python train.py --hidden_size=256 --positions="rope" --qk_norm=false --tie_word_embeddings=false --init_std_o=0.00878 --lr_head=0.00828 --doc_mask=true --max_steps=6263
Each number is 128 + 24 x the weight over its row's rms, rounded and kept within 0 to 255. Layers, rows and columns count from 0. Numbers have three digits each. The size before them is the row's rms in percent of the matrix's.

# layer 8 attention query, 256x256, rms 0.111, rows 60-85, columns 0-127
101:106145158128152090132123133093107079113127114113136138115092139101113091167097156104123142125101160182131087111086106164113158118148104122131163149120115146121124131145126124143121089135113121121136122152181131158086149164128128111115125157183137140122128158110138110147137138127138124120134120105135127081136098131118177109123153138106115128116135117154177125148152149137113070141127
101:176132098156146127121145140111126116136117143113131121121143134100087062139117137171112109116120096110107102119137146174161146139137093157149118138112112116124128152151163140111128139126158076126151123119126156151160113151109119118149169120140146137146124128165151117174135094075148121198171142123136102115151136117143141108148155155078137047119161150096114149133142161129107113154143
101:121116129131083144127153088138099113070133141129126132134125156152087135127140101134157117164130108109140158187106101148126153147146153136103137157099115166141125114170118114106145138123130086160120147150128114114143135135149149143119112134097127108099134089110081106152116154112166115116132133148150122107137081152127120122101164137121112137120130145097101098127130160107152172105134
100:102146119118127162151104141105144124168163135145136110165101105079141088165136145139147150159147134113160119119126106080111097081123117098164107141112090125110123105158113144094076128147117150111089136152139088114134185141113117115113102106122167135136179135152124184124130110163142090124136076119144077133147155131150106111119167105160106131180114114128134118136134148158141118122109
095:149145111118102107150134148124113147118137159067102119122140124123098139097138128095137166154116100111159170147108105128119136135092134113158155170098133093136160109122107139051144103116153110141105130172178173145116157095168140136154125125113066127069103149167113093138151083140135132146109117165157160125139101145124113117107094087164116137118130113103144143127097168116155092149155
100:120159118129112109126132148112133108143110077170191112119122115135098135117143182150139117162135074161147090144143178120174108118098152134090162124145093122098126150116149151134120138151138149151171112111137124143135117111140111117143163140122144133133103135130109168126144120154119123138122109149141129120146140104156105099134092127151121166168155187110170169102111113180119152134144
108:093136143149140130171138139133131118091115120142130099119150108142108130108092137126169120133129124143095112131102115096128068084140163095099113102133115074156139133135132150087169110126097151102165095146143104124134165115102136136152111119134149199132093172127085114153108140130118131154112151148129112094139137142171109110109115151110151177120121124130148169138127108114163104148090
103:186132070131097141137134131088133115124105153126132141162114139137145111161080127130105090128143147094109147106129105131089176133124119149152100136147132151116122106110165132127159151106159133150113132152133145109100158150134169135129152122128110084103132180126093149134150161146123150111155148081105084118091157122121121106104126146096067123138163109119140143136145120106117121165156
102:123164091171130113105104114170161139139119144147153131113160120166139143108109135145144097150178160144159104133156111113130127126089089124140131111156080164060134139123151112146160121112134132127121105133117111123086146122146112130150116123172142135142128114124128111095110123144091142094185150120137087151122110095118193104138137152135113154140100124072148099116067140147092113133118
095:109147155123143158134152168081128108095121121102134152102153144151104146164127155171129127171137184135117145122149163163140103086105135152101100172114091133153062134121176097129098161113112123097140079133164113139155145145141183116115142113104107123132138123150109133141172113138091108172111122164093113109150119149094125134123130095146107126145114082126087125124146073098120121140108
099:130146144104151143172131111138144139119067127116110128137161151130124106120124116122140125135107142130143118128132138174130128116110111139138168116109122189114133134092131167122117170087067150083169167136115121116123129137130146152139148120143135135129145176097139130111092141137134124167158145153149099117092107141159102130151129097126141136104111111151127102103104120121142158161174
102:085113145146126127156170125135108156117092160155100133107129133140122142120152089115120131088120130112165144130109147106169161101110159123153112138119119148144108169132142166157129118108120150145126150123171160141133122172129156105120134174111148102100096111157117145155140205148120141162151113113103084128118129107127137106160111108142151146139143055142126120106104086131115117167123
106:099123085149136127146163099110166142132124121077115103107126128092138126144126143118152136109103133108127117111158124121144121129122112148116159118149108081156151143153115097144098133140151130162117088133101103113134125104118138138075131100141177119117115155103120089143174141151101149139119142134136154117123146145137125159123135131089163125124139121085105132147183067103142121120128
103:094123129099124079128140181178130127092098120129126139139134091104140150086116088118121103126174166138099145133108151108133121085147139085147112131126165130162130133088167139112138087136120168171144121108105164169106134131124099153119129131136169146128157164111132120138136091126079136092125165094169156207114119128095134142127110127136111117145161130142137153148107106157126129149157
104:136101156160130103153134087125137136156112109139152143146097144146126097140109113096116128132132108134101132158113132095124095123122109142150137140134113103164084145146118171143110074116117117137113147147109184108107119111129127103162101157096118134116127157130088146126138112104173159087154110132112148129146156105098138159185114127157133126065145146153129121098133088121158139116114
103:150097126140083139164176094100140121107100114164135118132119135142147161137141064143134150106108151182115098181126100155139146111085106121118140117185129131133118117144086153124167177131120122173109076177170100151136125109141124112112112121142131136093157150147112158173136141160132115136094118119100120148135101162157104117092091103111124158117143129108160150128115133126134137122104
096:145138066123132134164179125149089119153087119136135140128090143175090101180155148119123101146098095127099113130116134137128082129112111154147125101113138107155152113144115106117129121128118119155125168122135122147107169166123134143124153143127151125114092124087103141146160145125127117121146178149126122156101180173132096119147132127156157150151130162149085117150146147087143116164130
096:137141127105152125119124108144106101074111142172122161129147132084116118157155159146088127144164067145117141115145106155079156096127159170121115193118146119114136093134125141109130109158132152148136118141151135128143137122112173111122154149141147151110077115132106165135110141123152147130139111129095125127148173138129123159100178139092104150139124115126104157117115095123160114108133
100:126158154078109125099128091118132124145098141181087105196088142126152137173131091135130130119121156141144148135150150105094130138085106120173138109114160107089130145149161157062106080156102152165122132094112152144121143125155123096152156151142115116078108126131119139129137127112135117061116153137103145124104125134129101103102107150150161161151142134126136167146100116156139131167115
101:113149104127095123116157151149138159126118167097123116166150102147145109122111113174144116144158110103105135159095179119129162123101127140137125107112109125112129119115163071149179132131111128117151148133102142124150090156126139119180101136107115149096115122125126130165138101095176107136113101122126168141137135149133131148113156168151127156134133094158117118126147156155111136079125
098:110103197078114076140124128169155134115139086133138084120148154096084164110144156084134119142106081104143083138119153177134131150136156151167112111136118096132135127109103168093072084110169143104121144129111119092157128162122115135124073142155115132116122101138116142150135149110131154137150099115139175132132142142106088143096174155103149085114133119099138146123130147123133154134125
098:156150139118156124137076120141104128133153104122118119157095103106153165135094123127147107087129129143110067109123115159148145100144139150131139155083071126122120100118120151124139088169124123123121116069114149168115132161137186159143149136103135145106129086132136136108163105143047140156090107143105158124132149097122119098153156126136110132116157118122116136143129147118159092111133
097:161105119134126116105116113097132142167122074128115170150143105123112093081161173128147105133121146118141124122120131180133168116123139105106134126104090095104117118128137103149127113136136117118119133135136148076092125103154123144120183150155089112168171158119136142108114154124164205146131101150115124145141140123127109158152202098121100128109109112083139121132128156129124147144115
103:137119085139130118148120110096136088145147122132125080129087117147102098113097113109138111098122163139124144146094100129092106126107107105156128106085080099143130095147105116131155156074069145132148131129124174121137132105148154146129117103146119161139157141153106159131140148136137135111157137132154103131141124172165111135171116135146104137116177134119148192137119108096137140148075
104:118110078178163133105124159123123146069123141159127169118138087133108167109128127188107097163104086145113143141144139123111103133111120139157083076140119091109116103131138171133130132154134129144116172147121078127124129114132121146124182115140144147135127145124164165179088109098131128141160133092126126135100095155086145158171150150147128154115123113123148134139149133129104123135138
102:135152120143099126147144173170161164164070200123168110143134115091139145101148104150153127164130154140136131126111134089149127126141116137143133127168100075080117132085128132129152119154151129169155177129122107096168087144120144134074074142089108114146122084097128124123154113135117112102153132079105134144128110150132097116146137079103129148122132071094106144137154115118175130132140
# layer 8 attention key, 256x256, rms 0.113, rows 60-84, columns 0-127
099:133112129143142162158115112140135137123076167137134116107167118148149097122127104113147121111126120083121134126110121103140133155118140112186126140129160147122111108116155142118136139170108140140118129142106106099101145156110157177149107148143116103125160131137157174094117159099188119085128151141094124124105115101129102132154067149160152168133060129102141136118130122130111140130176
095:109102151114110114101095100155133131102121161144127126092133125115168125112131116103116145141130118101141165125181137109149115110153112107097123155164091165133121122127122146106137095205098175147129178101106129100126080174118125159126119152121130156112121118133131113101114154123074061081135173144153133149124160117118133082168089099142133165166147114133141116135139085116102093115063
101:122109130102143148143109142095127121142103139145155123100129136147157161114140093146129151138123127127117129097122163114163096119131151160115121170162180075146145118116095144133124115143112096119079115130061105095122093136097125117123130083113116155153145132101124093108064111141109193141110127135088101096129075126118126132188109138120116158130122120134114133189162144158159103121101
101:162161150095141100164141148161170112114128167098114135095146120135121156086095155155090116130109137143096113121165129130088107166107136158101143138145163146092178134117144139143149107101129146123136150131117117110155099126148145104111124144140179071136108141127128120162135132077136164148107125112115160150150106105120124167137095151112181105124160111102100166138079120150131121139153
096:124094125142114188123103094103110140145124128119113111104084148152125092151107167152106126111122110149130136117160182125148148093142146141080116128131137155095164129110120123155085131108143143103158119119109126159138118123129168092074151187148126143152115127149141144160136130131160146142148135108090118116121142131081200142160144154107112114139171128138157110144154134116136141146109
098:198151129084107112163153156150150086126156172121119123125129134140153172148123126123134134113134124136133161134142108116065131125140131125137146123119149129112115166145090133134150100131133099119135155128121145099111126113140138111125156137109137119096098083099148088143073134142170129160096104096092110119144145082105115110149112143073089100076120124131110138104139133129158133109135
097:168162129162148121140129106128128124094072120099127143138097119128088133123148135086089129142112139153140150124158143161158161117123061179138105137119118138112092128129114142178143126128139111125104123095091112078122143109159079134107114176146099123181160140121119169147177127174127109148125169126126113158150138125106124170117135102139124125103127113120127138129109125127097182097190
103:093140143160130094102133129111175142124110129104142092112137143108152150085170116117158163151147129166124113140075125106126161149122134134085118114164082086166132085137155114094119057139135120126122159103124108081163145142108138125127105135139134135158153149115140072138149121094137124118135113113102171155127113165136134101103125122133174136110083173114130137110158109124133111136101
102:074165110170099194102162133098115136101152143134142153118108129113119140197098156117137170127125129117135117127145109131125129120115151118085099152121139074128149098139141097091101138115078112106118121151140111124177114118134165150126154161138113131134092155144103117125139107131153132111123146133095152121121129159182110116108109150131093072117143099137116136173104140106121135134119
101:118126107121101103152114133117082142125131067171162138151092092099137127149166085097071159127126119143105131084102158141119118158160132125116133137097132100136106115153102142122133093104164156113112128152139167103126173105159147138156136102136162144121078131124140134143109107133131141070148124137105144129113157135106144104122089135141117147128104154134165126106162135106156162162094
108:113127083161113089147138136128099151131078178131101108149122167085176170133151085140162100064109138112128118131164164063079110142116115141104113122103145144100158135130113133109162103118136145157140149109149106126108122129088107109158154139159120098133120135128141139106142085121125103075116174155153154158145158118123121130141127144121113143120108144158114146117127119156110136119132
103:166083109135124094150118108138140138101097112118124105090160135165123128144180143110188124104126119149114104134162136120108136161128108182126169106136093149120111147113136126117087092112141144105170087114127152119120121123105124130099116115089137135139164101127121113094121087126164133073112109155167181105132115102130158124149102171118108121128128108093174118143169173130122132132116
114:127146117127103103077166132143132121168131131128138161090116145108137157127090075081129119098137128156124123128125136088101145149142145119140153091111116146138119144102131095143158124142112130101103172085103118135122119158136116106140085099077131147178145132126127169095127106133166117107135131110126112166116121123154132092111155098148104166109176139170126111091145142131104111123166
099:121161141160140146141146138125124116152152148091135112144098113118156150163144125128122158090144117130123137131086142153154100124080118157113160113140100132145105161137084120108119162139161110123137132145136150100079154170095141115146106172111113163122094170174068174151114139129131096157112152150132145096176131150142084125092136072139121129128113108152138121132107119076152166144164
106:147136118096106161122117137120121179101153159076120132121105106106125108153164147083090169154141127118133079118128136191106139112125127114121104119144149122088119120125140138124174106090130152113183081125126112143118122114146162107117141052147128149118117116154095113154078170152136113126138122135109083176151128155104129121138113162122116126175152097124164138149091146134065147172121
097:119140122129141122116113146127101083138119156086153140084172144101101114122123110090140133102125105130134153069138153109173134115112166158097113134150098109119123106139130126144147106083074165154087150131094117135107127154132181147079106108128172128130149116127119101118148110154172130178117116132102092086125147109110136166150135179180096108107099113138146110097126137144121113122140
106:168109174119138138152120139117114124140111110121145123125148081140118130113118127100124118110162080138148179138096101138122105149143145112098114163121136122161145153112101119115141156134172157122139075109102129110147144107111173152097126134117109179116147146123095159125174113112138166128146123125121169124106105120088121142115155136163163125156148145144122172132105113150130115144157
099:140089112148185123144137097142171174128132141120106098142164078122176177099103132161114112099168098121116130162119154082105148131142087100121131073109088130155133100144129149149137124173114110146110137114117154098128097128120094155145079138150135148144188141127141119105098105113107115138114122109113136120129092122122090107093150094119128108138103158139144177115120114152076121123153
099:118114166137163109157136123120153132158115166084123164139127170141168128134130155164123143120131180088093108088120111143144184121126136138101096103129121165121144094135100115149125160097093127142134128129115127081128115153109108101074110127112112107118116119112115122153135177112132148142112147092099142113170117141123150109146095090119116082133134126135128084123126133155118107109128
110:124104154123126163117106105159096131132158088126192102118080139113130113100156114111112117133125131167151131100091108163134128143088144153101131125107109133140153111132109127120127126140198147120149101147148104133098152102132169171122173113182131114130128127121111098134140146148060136140176114137148104138125111139116132104098080115106100142123105127149150112103120121116148152127132
095:155145122132089143127141116091151140144125131159089104100144128133163140106111112143133137089088132109118134155126090094120163135153136120143139168117156131108137103115127133131152108119117160162139124059126101138126122144101086107118142123122125110104156124123138133112150117140116143131141140120148101115173083084149140145153131092105135166088169115103140086139138107100105131123157
098:103118071133099096093148165135125104122137150162085164085161104136162094161138102159155120148133140139137173108121132078141120162131105102138156126093156163165121134118101106142121136127131110141148168089101101094117128132119140075196163135139147116124138165115176139145115156124147087115130131116131066119156107163172156132137097128136127125122106102107119164117146129173099156100081
099:107141123122126125130119120141137158111104188165133107147123155155098119106089137112148106160125119117108134166127128124130129152161128141122127110120158122106134144132120118077137151114112147089106166136139110142128129113151131201137096086137137188135086046058128144128143144155130116117105120085113130119110102104133127141108095111097152107121142123153135151102140142138129103096144
104:117178109135130140096119142150153132136068163115132121128138150117142163133110102091130123123166095112099147117155157084146138123116152122120156112144128156116125140110179093092119123155100155122130147132131092153164136112102104132093119150113147102098124128143114133105149105136152159152141154140075116118123144163099144120104120123132118150111087094082148107148136145209127114084106
110:125137162120106141123156112182181113147129103142132109199132138119168117141159096116130150089151123082135158089128118087140116128165152131108116141115119142144130152153144129156157099085122123134155135123157141168131135153127108115161058152085155120141123103137120131121123139125136101175151082140113184120153117135128102089113147081103103146111112143117103131165080122158108135149126